config.toml
vocab_size = 7921
lr = 0.00543
lr_mult_up = 0.6
lr_head = 0.00823
dataset = "wikipedia_en"
Each number is 500 + 40 x the weight over its row's rms, rounded and kept within 0 to 999. Layers, rows and columns count from 0. Numbers have three digits each. The size before them is the row's rms in percent of the matrix's.

# layer 3 MLP up, 576x224, rms 0.0808, rows 361-381, columns 0-223
097:513472488514510504481504501509477481496435473518565531476432584458501463468437525441605515489484524518477529472488471522432475522449470519487483527533521530500486505460440425448513439496457518574476485473486519536581474446457482468550473537464531568541521483527573556487480557435534496551492494431470548437473557580487443577547503502525582495463480510479529557399470563528488473506491520581515511529396583409549489528546530528481501474466505482487485565507508528472502474475529510518471546511485530495519560510487511466509546500538503452426577544496553487530511558513498497476557571452469510509470517510540405456430552531442449479502447535487467529546543567557472523511516
097:569596443490515536493476537449523440459447527428478478491490568502504475489469478452507505485505490458516498530575425535495531493537523565498567498480469551424445495465492487539480499515491510508530554457553530451454534489480517562503462593569471505467521464466430424530485534472456444528472542542474538504499578479487544502458442490457512466575426439474472503540489482527535529488506536540522501420565510517527570414493513441491507427509498512515551506432493502510555486543505554498534557507466469496425505525442467515548577534529568513453513497562423555541494510495544481421475529525544542453555438512491471498529530487480467489446477566513444469558427465425465559507505
086:479454507423546490486444545446459546488525508530428470440461447479497528459555435471520426532499510483489534538451505411493478566498487516474451528477500462524514479479574426473493450455493482498536528480516494495529476478445501481521572514541568504460439478517574500508528470495529494499448530515480512494495483462556476509503510492492552514502502466582463569439558505548466475495473556522527478459473600468454502429488497487559474513544492509501534518540447477564536519437514552487542449488537431461458441458478548488560500510463491546438531537531518537463538532396480523455462553486575522499509450560508440584375589539490554447525503539468557529515554507537565541543529
098:574556477526543565557510493468519521511520515508540458445527531448512500502562526509456396516481554491556589477523479489479516511524486541431494443502474502515540479488425575547493478540540433424525516480478556537434452491449542466493508522478477481477488451443507454432498525541564558528506418472460438545539526511552476466557458551493523492480540488534473509446495444482520547436569535483421455579491441529424517569543542485562419524540573545467510531488484543491569515532495522554512464518456532470547532510533456446511529592462461519553489466538498539505574514453536500451456561485484464478471520463510449454510575492496477487551502484471461490499478471544506556544551
098:506543498467567526377435513532519437558515518481521515520472471474487532491497549567433476521457512565530455491441510491465476497463529497481513441458517567472518539478475491529473431478513401565593477539427528485525468477488529523427516475561396490476516447522476451538495453485472561485474516496531525543451494423487536556449469468499566443534469535488508526546516452440460502586497512564494531462428502503540517469474529437553470433481498505617564553450450461502437412502491538503584464439485486515450495585512545508491510482553473501486536499522509517497467542497501519473545565480531499484498478546476503442544501480511532563453541507570534487565465480484464503500506
094:483511476487506539511536462533486507522497503485520487547491472470519495456498474495540509487484432470438513488576491515529476530572566533466429465546453501485451527531514497542565499537527441562622552498496511505471520484461553531511466530500496539471442495494568487463528471507452526525479531514493567447513430525552524511487414473523465434468521534528526504506552477512577486507446500507500466540508554481525434495556459458452518560439562523430484419462489526444585497479482484458544492533508510555481475423502402596518517449521428509425446476478546497585515533539460503523437524453439469536542550518470432483508470478465552525453462571483499475544506466560405559470429
092:454460507571521582545617550453510528542512464488440483579506481556481486442499443462524464499455449458441502480488484586446511522414489536519514593512487508492507513497474506513401551450505506534521452509523515493460549424430443536534479456562542541531548500528511496494451540493570494516499453529503568428496471475485581510465505477524505452456518480463541553495522467476477461542524566545532467489471518494569512534432457506515512459514484507490567527455603519455459558436449427447531568427541471519515506516456460486478494550552517524517469494489431565448491506469476514471543504526479449460519548438520548483502521436510427518478551533540493500455500451517509492443535
101:533462513471470534475445566505415541523454536528486493465504482522491541492526535571551471436597518486545483504572547414491418517431492398512459470529459501515503534519528473564463462498450526473454512525432472523489503492527518554458523517559449432449505557558464492491556522428426498452481453531497421465546556475540545478508552496530516474511534532451547544528528479459463539461497558623490507448610595433447492499475476517473550477489472525471492511517520513494520485572437480504520486499512501407438472518462491438465505463492555498521506528454466474496516483434504507451485504506517553430512545544499520508507461428524518467518549464510457538450478543456562519529517
100:541465514523535557509554507489490494560476464546449556495487490518465563567481500518585549520500518488535570544627488410490515512475504524445500515502525457469553511497482504535450480537500432508555554546469464433509449548492528520498515519490509498505496508494516497481500446475392496539450435544522436508525481530430490521515457575484486559524517533431558530539563449472440481456397544492542455538504507465489580459508506508476546451481522542521476466564533465528532517479465569496465498477525474492503477414460458503440549435498535562496581537530539485532520475451507481469434558552419535418456544469487540536442511425561486523515494564523464489505540527466468557467525
107:464462510476501506493517450512526496538475529562452578557451526491508525491470407577517538482524485454499498480457481511526559490524517516436471512525494553526535492466525468542414453524467532554517440510552544490512480469504484519480450416512512479537555416490435485477420498467459481540483421504555528510537470518450425473546450471538424486533512471550489440531526495517516491540466506434454504471489460493480452502583559513551459545551459528490489540571483502476552497492495500499554513472487461508489464564457553610497532507557525522440459449531544556579569556537517524469508544588449552535538488503551483426473472505543432538545475492603485552479519501565489516564548
098:496519572466453499494535515549522493469498509510500518449435490479487522537464471475469488450538469526503466551514520515524393485454523509554475483461477491477454482554580513557540513570476485534530524529526512500497514497521460535447470534536526519538470518574527528455586480421508596520581458454528489518589448535475520450492472502461590487493564501518495503409444491495450464530464511511502472480506467465577517459476530622563559522465489522499526454484554550532480404527430517540534512515486543519431443525537420542505507519457562532506428539422444605515546464478493543493547527477534513531474497480576517502525533513520547488534535469536487515567505462515421555505465
107:481479491482554484484445471513504570496524469577524523480488515506489452462550511450578493543421500526473527486572578578513527522534516533529495514514534497480607464503526473589438471522526499491548485531497465472527475519477558508421449455475485536468460495463511457452477504535455505537492499495484410476476448493457470514487504490520483562534452479490538462448548484507532502481427455519492567481501515509473445504440497519478493549492506423425532537502557484480493493454456469539462537464435515561500520466474528354494481498565499458455481533425537529471510499509503503501444496406512533550411468597547517538419552436498572467534567513440499513410460506437517476486483
103:478494570497479476495543531563493546527481529475407539504547448489568495570561516502492495469528524440534511511550507496515535518497531524467442519480515553462489514476480531450427464545520520463544545481496460482520521535460497441522499440429519452456485513513526498557481465539503549530593543541497531528481492439542537519502479477592434531453480518494409528464463471560545536501483552557496500462495534379422469517517462473424525509503495517493500543574546506459468488483471507476554523487487542482475486492526474512459564467513460511470476491526587524602636491494546547513478508506549463538471487495505586499501439492573530495498571564403512488472533461529589532431507
099:477476526410510513569476479520470511506441487498476474513400458513487435511563459481554533508504560461512476458482487487497537479478488530508453537462506475427511471511457569522517564497549548577501571515564518490572501481530489428455535431514383510529456487558484530530526496492429515514521453532509612485497441453397508445502394500556500470458464526544540507483550461509526483553432512482516519531538518492439544497403486513496532527512505478482424475479541537456476529475527548544499494465512500473431510485469469456472571476494570549491483444434538518522508473497460474545457484445513432439464462492477437434513517528525433545506462569474531493498528555547454512523552
095:433478528495424558531543501530556421515542580504489456457537479506510474506466574441439489465475543440484469443515478532515447541571571492451487468524580483515528487513540515489484510534524433466536469550550513556465517543502464487523520540483525555539453477534569559493471508536561476485456466464455470560487438583406474534530524536407452458545522493487473519493505545441484517535553461488531447552468466446500522433487526509510447534443490533450533466497417444503468453521486513483443502485469484461458526457556485583466502515506487512503523518512525474499557538539463476549504451472541428464445497434464475504550524532413510583562469442539499443573477485462475497549538
105:560545501454459462449463564535523524477539509548515492465469484506479427490493591523539572559561465514479515486589499523463504540531531491465485464444554541505541504477501408446571504548442569455563554485388592472523527526490527505486506431501465439501477463469495527530514534499490442522536455572489520528448521564487479477433418471505517484473456507503504535557481444510569487489536500542487434456476461444539578432473508556484520491517493539522499436531435552575507495588465484503480556476531511432521538613457439490483524474491536501449540516509513493443538455501464541551490493464538506479498472475475462449453484433481552531523505548475541525561474498554502486485529
098:529526521553546557478496504455473513532496501519455502463511511532448493499532439529483505499511449489569496512544476519496488523462584532582528527490520500506560553498495523475505465384451471554502481479555481557521524478500443512514457447457560574461576447452493368590501499568515527516474502450541560499520456520507507492483530475474523519469511520560456520510488530476498463490514477543508509545558507403523527488453514497546528491454530500533485454450492550510523558453508544502416579491473458559486468460528500488450488496507462465527444529468530593483478529419488559445550491572494507491500543423530523570478518419464463496453533398506450459538486385488498536478574
097:572528608509476431496497531497413497506559500502519482506467441475480488489510461486537463491564513514494496479540460497514460498441498412459502517542481558461589497442516472455564536515482457464484473459570524417510420475573512465479525479463500489499477497460536546495558458529514480583522482412463488506470565454537489557556479547510554473513463472510546528506524530485452583534510519509520525505439609536485532459481535473530450456406493499420487374455490494418439480486538493462514465505505499502484480478477545484543412457466393485481529552464509504495459455521512515545507522557447492538543537517470542494499513499454538524491538506409543564496490527549485470461493
104:475533385531454475547598534442496548452501524432550503483487517528451425505589506500501470533514507499507559586469519570524558480532542397566506476463453507431486498525499529527500435492437435477501473484501520533500569435580540491471454461506478518536507471496448435501509500490501503443588530506509487467539468550463518436531502452523504535501507468536482467513527482551468457475497463478524512507541517541476544452485535516577478527577506516511469496465487464494454444500421542480442502534465521484429523466565501476508515547495503497515450538455465482474426549509558504525483467517483533413566414450528553457437562568513553505487558573516452470573491532483441499479491
098:480497555467615504447514520531483490488500509526483546563497536447529536548487471497509462480490560454533448544485543489530446494481561550489471418472553564417454527464485511464515413488440482476457532519504538462602477562483540433455522507576532459443476449533569512481472535521396522474455548477555511501489507495451491530491447504570513491521494519522465552545458519461575463575482472544539578457496497461521476541498523452450499586499467501574471476453520525498512488506560530531573490458543413424535526518569454512506547505440531501531441543482442518579508516520488529534484517476429488492468471506517438521504532508498409536505542510490500464520501590509490477510557
101:494460509511451509502466533489596497483510493538610431520511453520511552525519545492468516447484606539560462513478551457478515456550511465510483463511494533533492560486453589479569554554534521506466406482433466526546485557568516471497513499489463483543497525461464496543514447521485542496454476558535519488395513524497427474452492524504548500466463435520528470432446547497494576489473496553500542585454494533527473539472492545468516517579541561453448475418417463545482488486450507549480465481579451480538459494545524509485488546482512491540555549601486558500495465493528526461505508465490494552547435537552445495500486553516534487521470526572498473465550485446468463563527
# layer 3 MLP down (transposed), 576x224, rms 0.113, rows 361-381, columns 0-223
096:469545556418476522514447448458507451483478541445485460540529523500521478417529490505418501450573472417584444562521444515486516493465536425582499503507538464534525508482516466547537487517543492480478459535510514501472589518525480537470503496547521508546505509537496487513465523481479537512502515554474454466458494498467536410485518410522453506548424541416489461505546531466531529449605577465466524443476549561551489507510478439492447521469501461520501484463456505575533512497478508555470447537472619565488465483508478448531563514526472535455486559498525538523481479483511623452495469585487514486459498484526567485509451467421427468492506518530469527496521449451524514493487
098:459548508515523526515567466606507469428558470468542523564506470512502462520517491567452518469455533479479512502467511484457475530519552517516510540546481439407561494532528501513483492471531474552496475441491489543470509486521550536510539569474540485531495469460481467536544468463532552531517514497420519568468475457499522435467559509580491514487500495560481583476486504485474434490475483565354469510448432467493473449494550480534512538568535468497550448493496462490488411592499498435439513463488455509489496504452502503457530495517510465536419486525512500494503490501487492504414583432530557493510423542541489441497504481490523496576559497611616477488514568495489514499466
096:496462529437482547464554503514538484469486463540545456506449425500483505508527409508519507460479552504511542464561570486495469528509505523529496496512572489499508497514468443579460529455450555442541498480507504494543527478440472536435452515507476481469576595527587456483512516483539476484521565357490521511441474560516525477534525534499483559531518500508463488533488452455531566490538509569509552464491526516498503501465470535552507499550456551501543508455482425469539633506456485585601532502487416494462537397543507437530463532517517489421492511471458498482503470541544492439517515605474502543483478498524503523453477520506528536480450513477472495593463487504545542480477
102:518468520525529521519530515506512460576479494445545488518547560505476473504525537557482448503450501517511482426498519504457577475563497442497462494465446441474480485472441521457543468471577479458453505422412581453471459496485525563539495513486438491500507459459393433538472470460561567456509545488600496490516511478424552589539528468442552489510502489470571500550527488520528492418488494538505556478512488529581522413461464558563515489478592516467469473499531515551462449507509470532518513540509510520583463501553462532479446472517470440486544482547469513475541461543503572430486484560517497483470491502576464512531531500466461488525484507510504488428519538561546527556418
101:550492486429527540472545529535529454463450431458496519522561440529531449486515491470451508535548574554513499489484516490506464498486568510502561499484518425478507532466549533462487507450565509484525538487523537483494510466404527507489485413520454515439432477482497466514509530584485540519527498459437551533451545517548525496565473583448419536546481499512470538545521481513550517476576474506503452472462514529536551500490514410568487463500500557427515542456464507496474426565522546512556477507475436558423546466475532417512439479514492538419539509472516500476502502489457486525532495545577570446527508550546409496594443501552514493526438468553511505576504541519509447517521
095:483421519490504554407517552569465491531492491506569408484511481522545533533501576491517552565442431550498480514443531575503536513483524528455454498520504552522480472510483471530518501506510510494469474553519520444484586462437512538505483509499459467456410457473464535484544533516541493475439555522546510556600528455515453523445508495492547429500510524526428472434500482465512581557537477521536533549550448448472469522505510575551515460487596500563559516497457550461518429516470472490440489501603529483512531514506441565529406548477509464508528508537473509538490589491502502523543534532477453440486551476478528495516449443531535425518464450503545506556504526505551501545521
101:497570521482456424481511515513486377498504490491523508446544566457468472618476486454464525551505522472458551569474454467539490523521481459440495478478488515462505452488446525523502478516455495514559513501569508539472482572518506470507561536509509481455407549523579445489522574482425468499499536459522427514529442531539467521465489492455480513489508545571477428481489476517538552434440445511545576555496521427490507472507460464449479471481494488426470422579425484514509533523533581472499527552541499488492488476546536495478485440464477491522497579558499541460438561501512528535490464414530578532513545484505483478598471522526521540439471473477494436515525474479446539481518
093:457500526568472498443506480491594650534559513488498532545513544503522491499436512483438533528463523459513498480429484540472512533512542464485513540470493499430425444510496478474450565487511528544492415452500473492507485477521535544519490452464493505536531552429555495507439522535618459496506478511493512515470531497533441517516414481469437486512540465577467458414505480474529470470492423479496539443525403521547452569479482506522551525499508493500521449529484496497520488518498441460498474509478453528475515552561526579497539550522469439536595500515461549564494490512562513533517537542524522484494492519599477610540518534508588501508536526517546528487494526558455501419501
102:506425546553490486491526495477501423548468532593547478522513458440460526496466500499488462516477483491485542508479591484499518489478555414500460454496477496527545466505447537475513524479463465523560445517440471486541522464511503492500560437526441528462504489516573492487429478594483470549526557487502477514533472476585441455483554550518449537499433481502469479464528451552473490501479452466503540492458444483482507514581441507476435531499621515541418476416428491520437521469503524560549505455589480531445518556494548542529464506514495519476555544435436480451488533533539511477485529545487490483467487531525524501552523555441444516501490457554454519480624501452541451563504
105:451535521481532477530568543464505392507524582497476532498524535502488466503482479475466554536417457541455474517568532462601505472577451455469456471555538535521505534483492478502476506482476458521528538492478510506461502490453537504492534501480474490520537508459416527522491513504429530462535496446485497462455404479507457527475513449533496526489461504509542397486519460437525483487474518412519480466547516495455573451500476523483449430471527479472493521597544515413535566520577520448491560491492465516532467511561464475511510514527467556478475517463526527617534471493553441540584521518567453425438529499425525462402525553464507495456499539473497482516463446464486551522548
105:438510443500508528516476504516511461521455512471467530393491414454536486533426550522524498481471480508467422461438485448518530471410491491473540456539496552514477508511506460476520589465477487492512500446470517551507471564564464459447490527473477512573535465505506515508491558579436472439420472450494516493461421485552552520496513533525500441446490470514509460482548474498499534591512517491494428515530538437560493511490479593523521459526476447501508516474492589501466475512506423463472481466512450511473423556504506551475480519484575418492424512508520470405447483555456453486471553488564492559492520527499482445469543522584491536506464433493560443522559507441459490564505
097:482472558436500491547601471497430406534503521531532522494498471542506521495438460492531492537466518434506496521504506508485483409493538515493476436450464529531441543510486523511533482506533515513495477491512420503533510556532476434505532502528536517555491491608482547571503539466482501449477535513600496436495520606508498504586480460495593557554494502544472487509492501466502524494563567448450541519488549522539540445539487538517486515467502499557543527537391441516482504508544485488504522535518492479511401465445445560436473494486515515492480493547495515547483477428529478452549494477488511456495536472450462443558497564521503524442413404526519555607516441515475510525547
100:535444542415500486472482485465476499466475528533557475475578514485507491510503466466483495540468469562521515442550499486494481484509563488538589484545457512519539488403476480429543474529444495497473486432499505538426508526429420512528491427492450504465570480505479494445512495575520496505460548459504525478512497512474482510477466517444541520459544537510502495487502485535488523544533477564501518476394425586525541490412499506545450499474491405481463502486522497546548532549505546573410571493507485473495571564456426545544468479483508515539414496425534525485516450442470514581507476535446462518416490507493452497539502521576494571491454520495531521588437502474523416499483
099:432468446488502502507463545515569505561503477516533545487542521523547547473459535521540466564438447480482518448559510454485479469461559483527558483538537528469525524513495471574556473466500441412577526460427497448452516549543475566523452514560518546500540464511476504544459592467538485443541471507536443561520509486533483455535426537449528502538494498420444513505475470506544527508564496520453456441514505483517518499558457468509400452513506528499534573504496549526459426471556436478506547527522449549532421506530559505582485377457538494461541549518496454489445543475438496458548555540502472531471491441548460491519474509507556476515485471482462549463488571506492477468489
102:521540522544514540530471500491550502533539547520445635494501499521502435528572521528516518491495477432463478470507477521544459479512426449529516519552521496540509527469469553442510530449481521480425506465534557471529471501504483491551474473479470499486456516487469472468455481549450511396549548412471506531448504628444502501573485482550498528458469500456440506487469544491496553552548467492540472527413524424549538489426486490547503507472451545469466566497539479476450564519526498457471570481461477470472523466535462538482442517522533477538539486483413495439520451525489443502415543472576493547502492497517473416557478579470492482434498457467531453511501455502449403514475
104:458481461410485492518492453497444490468520482592418492497472489518484533512488521437484493492564492472478465535496541462504571453470496491459518497607463508436550492553523547478562452518475523525471554591513485504510525433503474457439483485531527551428540503525577482428459479484463471519474489481459503498500465500418459553481529465435608547472460578535457551526507536498544484529519479579506507454456544505511507456485473483492517499493490423526475532488491483517502492453468443580491490454504527522422439524504512566543548491568456466571535488551520516539531453413445503481476452502488500468469428548510525464549498520608533591532468472553504508482581461471490528478438
097:475493490546515464480526491485491480470550498430550457441405523467407442538466475506538458597515484503482461468485563422560513488438527553484531530518603495417454497507548533486579543509541509485523556559527476437450513508474524496543452466441504498588433576496500514514488532455489476531524446540478519450492500543481532510503519424521526528424467542480521477524525504562539414528503554484482586483497490506472568474502498460419484475505430445517541381517519450505493455468545495524511462515558513504517499488477489462523480472531502561572513521575577517503514626539536466507495497499566494453513524522519479494476507553484511510555458449510505487506483544542512516585512
090:426461411501542565513436554511522392529460486563490540482497532615476501505448484509487521496457470446504481463409508450560486426523484566542489499469519541472493537533495555561431444588453478500458523534436510528479530551520499530437525497497469482544486489486476494444518502476480505537492540570547499521534470494520524474469491466593515545468526540420422464501451512544519410444454438520533552478495449491499494598547436510516514525549518501575517551484492447551506482559496496473513560485505512540474491443475517504502602461511587502553436528527509515484473551518465536520554467512550550458505519437492484486525436489494447517524499451485495538503540479453532497479573
100:464479524571499483534551519457514521472532431486589517485428493453541512479514464447481460492530489500513490528524455543494549490539591497503525452547488469469467497449439464521539535464526561589503463491544550420534454475494526481499511439510456510470515515514509488465455435457493441484507464518530450501472504423424500528537425471473478522480515516436482557522543495419497465538530484558483432425449553523464520443547465482437545511491541440459477527456583472515514458508525495483478456543439472497456457507565558491542503557531483468502513474522528453458553513510516486454452524466567540503466446485584611586580488436499542449562506587469455476494480530504479561508548
103:513551540490515528470525522523460475521473523537465559515523553508567562517535526472528555549452480529530443516518569495556509506420481452585481555616469584540505524525431479497481523496491518472479531446534461545458511486537492490501462491486456563537592541413525505465487510494484494482543507496506455467497411478431488487539437554568519432506517518528420520500538474449511441521501502559459521488489522539531444545447498484542475509493504540576503503432495571475504515548477532438503500514479548482540487505501584485534475552535512496546468560427487528477513498529455423470528455458460515517561527457494480511572477519559425424498390469547567489540482434482458555548462
102:504504510499493483541505535516493556512475535523500459491532522536605469432453510474460503552479491572513462559559572472558545485415532496462519503519484536502559523488502508453558460519539490453570549490547460540501522474475490438497446497483546433452456461466550517446505506510454482466502483467491401485586397514379468477539513471559490546483526472477431514515619558565522518481539512483486475506530525517483460520523512436469562484534545460516608550559549496523505511491490457527524543535570457487447491512520534452432546435491560494538493473559459476449479429505482513491496531496548477463453553554486556462534511507500557552510540518418458519466423509505513488521496
# layer 3 MLP gate, 576x224, rms 0.0802, rows 362-382, columns 0-223
096:544469520485530439460475554563435530409439486515488508545549489484486446519494526468407492486507392497483510520580484492414450536554444423499483550506530500477484492531606432532503507472507499554522557533476446530453558484551539508522531505494521446497552460537536529471524507487564454504449437476475477537490483518510549485491485495487446529499450475498493569481511559539518467454451475475497505521538512468490553510505509533513519513523506533412490516546536539467482435513479464446449569535513597457467501504487575534476431465538498448557562534451522497439507500482451440580551482541533494557535547445441581547438570470491507456535464448486485485471499445555487433547492
092:539585543479502446487481499564536483478489534523584525546509590534505559547525512466530477459490505471493442508588480518490535486549495418482542575538508480515507556434490513564471505494465510564519530450450522492519452467526510565523478483454460483505508459545517552552492477526509548443519519419452463592474482570469502476484523530578496543469514530533563465471438467464543519437512544495468473482442453519472460543404489528556477516452406542545490492516556497461494497516506478540516525502447490560494495469507459438514507533555510528502472522498501494405492467496523476460451502530430493559461503391578468533462425543502504513481500429575492514486470447430434491475414
108:484468521484489569507473502517547451512484531536483512558470439506524489497558557470550515551606526520445487518502488529559488413558463470502445543550515524513520537506435515496456418592489444498436542512474450502571559498501504486476512523494486499472531490541529500429526542520528411492497523519542475589545475466550451484509543464479556409480483564611495460560502579533455512532552452485591487562463534557543463521532464523455524514499525454496471483506545497505539511459504467494536437496574549431477431492554478528496509501421553496504507512509471594467538539458556495456508578450544491536548483489506499462447470468530556526507508561512527522451500546462420520509477
096:472545540484564528470476531532468525470468456505510553513540532448556527501550445499557446459593499479519531480453530518514537468513546435529512472539509532453587545421403542538497436468490484528451504535543543557516498477454500442475521484505525416548487558488525537538520560527453518463438526487459527541508482450470619475459444574531436521512475496466464479543502486505580527456531530530489430532492538552466468496524473540590458484527450565501547530483500545547498488520578486529436538522515502494463530484494487528489450505500493535547485464523521549452476479505646532503533497488583535457549533523538509492529460545517413472554559475523462553518474556546497458480512
090:473517533416528519508447531497530571555506482561477494518465536515508461547564538485460594542507491525534512555498482586546530552463478567440516494468528572464506478462539530511508469511526446517442467485471492485537572537496530592503555508508459525524444545542427536519498461531577560501510459474521546535482502498470488520460415538436477466525468588463564541494484523460519528488467508561436511562546510433448519418469525529525383497525476510484512479423506562509495516541514481503436526479550466469542497438490507535500521488483507478553595517508525530489489466535494523513529453533471462479511535514467553465495466517525518452521456522409589489438503398447533520543419
101:492490539556543526566521432553517502479486459447499477455518521535459554513459475511474574456550522484489542483562461557540528508488505494504500511497547476503487468487519429494430540580525572581447499549454489530511626419505531522524549462448548496497508519480507526534425515483527511486549514485534493505506488483525436415484504479525472464495460544451500482540421473506585500525450560420443481461446467530472499538464479547444490489561522502466473584423537511452438497460434559582504515442504479515511501565498513564548535510492520538461589444471509458468539475509510447410488545528540461466457541522495500499476514548454472421507529457450448518562526484479466430461479
105:485558469513447448535479507548510519473545460526512444442463451465428498521480506480476602490516411506386519456458514423518529506540437485532519508495444488476539481466494504496492488445427459463488469582510543475494478499464421530536493468451529555488515534504450461564529535516446532565500493510476517518506526419546530460465548487557475467542503570537550471550487521502538420471451422517524538440441413433431504513566486555524527564541525496515507460524496438480476502532479441549481478509534512538470544508478397427490495472484485446490518538475470443530535561475460538503447480516484419521547507555550489535483560498521442457450522423556486510514473513528533543460460
102:519575512466537493456547469436525518531543508522427614492541514527444495516481480528469448482467465497498531507534466502478508485481530545517452494477378488536474522523552493549502537511492465498519561521470573512541575569468513449523515474471509502413521528512507446489511466529440469522474486494580465582481462506478489494505497458517470451510548469394581466460561475555510478541477543461484457531491525455496572489562496406457549480466472477453467507445539527527555518496478503525465486497496552510510582508437517532519549494532549468506561483482435465555414491447541462525429563541449491439489555482453557520507485394474505492520511541512424471517485464534415570466499
113:504506438490502495491539456481521545520469549517510517433514578545495515539490449481565592488472474412414474531488484458526509438511455511520535489587430566482487515580527509590447550464531494425556493532534466534454513431455466553560520486486525528482504431472526508519512505539515570480442525470489496556527488511520485553519508524506451491505490495511506447529421470538459489515491464450461519478544507563456469547468489521489468436508551492540526537536514483451525547536568457472545530550493458471524476578540527477539517518497443511453458459481544415515492477530614505449513639537502491433489445457506506513469464416513474502429483545460461488537505483436459544551468
098:583548555513497471513491473467538463513565563491467492483448471513452480444534484511502470500538505476475538548598565512463583579524437540439485498512495448524469521510436490422451524469464541491524510614526515475536502449484533482506537513479484501493476561516512507459508485513469476562557510476470508484445567507458516617545503560454470467556464517530515518495437533538526498501511458563516470431539517539482435434483515483480490486470531507495469476468488371564503473513551554541518384422522518516516544493547520475456517444490546473502529500500465462534482610548572515480574554465502525516504492468490525504512449494521508413465471536474487537551462449527430530504441
099:455497498513563506486525496529502507473508462476487489454472378500533520475473557497501513497584460419527518521528500441557498461468529458469505485443497486514441449576562552571474499529545468407472533473486497472448513561519535506505442550554558516516471486462508502518462424545547503499424499539528538488530552463434479434516518495420426588559526532500488506493477461535562506557480481489504415506453517479486513488513464573448493517461559425453546469552517509472489471593506499468461552516491501514537516461493530510468486494470530511458503470474523519497479438520498458472553551570508492486510465510589492489537479642543471564475566423565516507502545532556458488562545
103:484459464492483519549542456498471504516490496562498422474537436391414555486522483483531477538467460479488441503462485470563597509530583509502532495508501501487640485519481541454480427529526495487525451577530441469443490544544520497514473521536511509487486431496453503482513497500473474390551509539524518444501512513533499489491530525483499501480506563496498485503460469540482598524534508578520554528463477540556513526520486461450526557500515492529530407442482430498527490480461513612550512530490486556548497529456482456487435479579503494475526553451507539425523495498480574554401496493510512473476478481493507548431534519575529517500441536504474489446491443425509537517421
100:490450491532538472520436486465497468530524547536495495454518501484426442496537459520500519506569473501577462510526452527508479485476501510461495567563430558542392502530510484507528536508485502487516421428539474490469559510478507534475570513533418513506532541547533595488514492547508505487529504480473607538440540520478513520529467512497495446486458512467466518527523460582520442613469436415514440489575528402529435561478482541402504454431486482552513513478420525491492496561497534479476483504500535481493539464506423490506495521505484508498502492543561545556426441496464518502508438541552516444484570483477505539501550506554571489474521495482546606469531483557466517506496
100:544473485519555491542491514430523518502542559565509570526427476516437510522511462539490506512489455551576512471523460550511445479447450494514472475586494501502496512503491583521466495462477460534517458497467549551509529524489523451481595470460465494513546553493554512490561414436493560497535549437468494531510558506514507541445573517526507510521491576495498416488462528486464594462494566471539452482474527476490444414454429490467480460492487426417440504542565501452470533474485465483441589570475498511443477485472590457488438532456530551530498562493513499485402496489539568466476490516465509475578543499513472539498459505491463471504475483502473523440542582506444544502510
106:441509516469581537471474473534503545469501509570471532602451528462521550546501452532504505500530513490526499559426487454478510505564483544511541506478511549458512522488436512590412460503509436533481524550535528482500488543459478492447471529426504459468552529501543448470495459531549472457563596497513497515546468494443424494493518507539525585539536533484451540501517531487434593491505503554494573499465519502460457534519456504473521523581426517508477519537553478460526564499496503559491569529462524455512474528507502494482456527605492538474556506482507488491462420452424497464425525506540566528441506459459503528429446567555498551492539520494507563476445539498543561517423
099:465493502621416455454509463459486458471521478398509445490454541518534455490473531480529510428473426514525600499478500519578510520482448512443451488444565477510479443539449544482422429472529501500513545520539570503523443515534568472527555546476570543554485527507528468493391521482510547521513457513517462499491504513478461573485565441440483504526472486508531552454516508480476438534500490548479482517493502562456451550635494483486491553453491454458523468516463480455468519519489445487529517453498539470550501512478511420499521433492507524476558546459441500528517500532559496545452489505571436507464499460533470493587483438483529515581469519511497483501566546502535520513466
099:409525437527525523472482524520543544450541483541558558503494534543484555518489465535445533458547504538499545516362412488610496423529487560553525474520539497420507514474449474490455498574483423535493527493488569513540501508462561570467490441514463518565533516470466493483487520541580503522516505558550532504553460534533520453583543547537542541533529596511440521511496532489514467415496512529527547446549457404502479564468472471489509563539513504577536512486484490508550531519442457515509558478486503562443494499525521480472533494465510450500511532479500523544465489556430494522496477429477536481536557461528482511510503464556513552508475491512515555449528479438513471464563
108:389520533493515477472445431583528478511501540426409452553515485516457455467518460488474470531479508452539481478477468431492453512496438458518479552525501496500488526487488500503438457544553446452493487530522545582491511557409485507515518579543564537528476552533521515514459516484479508480550545473514535466535563557553560489546555521406485533504473449566494501485491541453523570481445539473520526419501396466568485593507493586481493519512428510506461498529506510451507518440570491562557520464466489418478465512473488520493511555491545519461530497588481572522517481440535509501507500492585488548524498499493498528559514469518446521461467417517545509443562500465477516498496
096:461503518492490442489457449508565525471524506575588512502511470541499499490483518528420516526509525503491508502531524541478473511510503514528468561609486499492481605514477438474549471434500433440519569424446487506433419480491519471495451488452463520468567536510524485464503468552484440543461434497511475456565503494562495525465527500435497487510517561528542459457495510530543489552552489476529423454503497473546472498542493493570458510495486478411448474463455515527472470473513476429537440504435430525472420450486417494467488569525447560505527528485539500550471464548537497554511494462433533505545475456500521439528557402544535534468519513583466546483555449407500493493469
103:524409444475456499562459476500462580542586457549526507572553465504472518531470466501574480509514583473533552474504487411479539541494479515413543553495557559456522483522581529445506456585485474539486559509527585498541526440488517485556486500513551506477457504503522611518490502450475451474452467515486448528482421475469499504535458509524474481523509450464480490400558527597549520484577522462511450528527533480516573463430569493515485488511473532489500472496565540475500524453556529508561546495486494471472521410518479540494512554458486517419487536523514500503518486504487481478536537582549511503478578488512546418511465493494525545491572488485457468497448498457461487541517
096:439510551495503494477405540480502486508480553496467481488502502532533517493503609511523483419422435472493514475517500437433428458483459547554496488498555507515463485479513456498498455471446487485503454433538508548480482514482586459525476429452562520466473523541490441532536432554511541496446475484543520464514507466466399495431486529466491474514538481529507451488425486421511447477397469471474469535498505518562470494496553427476557438468506441501545458450485572532484475515485528477462429515516534486549435451418461482480441498417577488502491475460522447472433468496495468528489525547474479481508521587534515481506466489431515500559588562519504528473518507532481433575522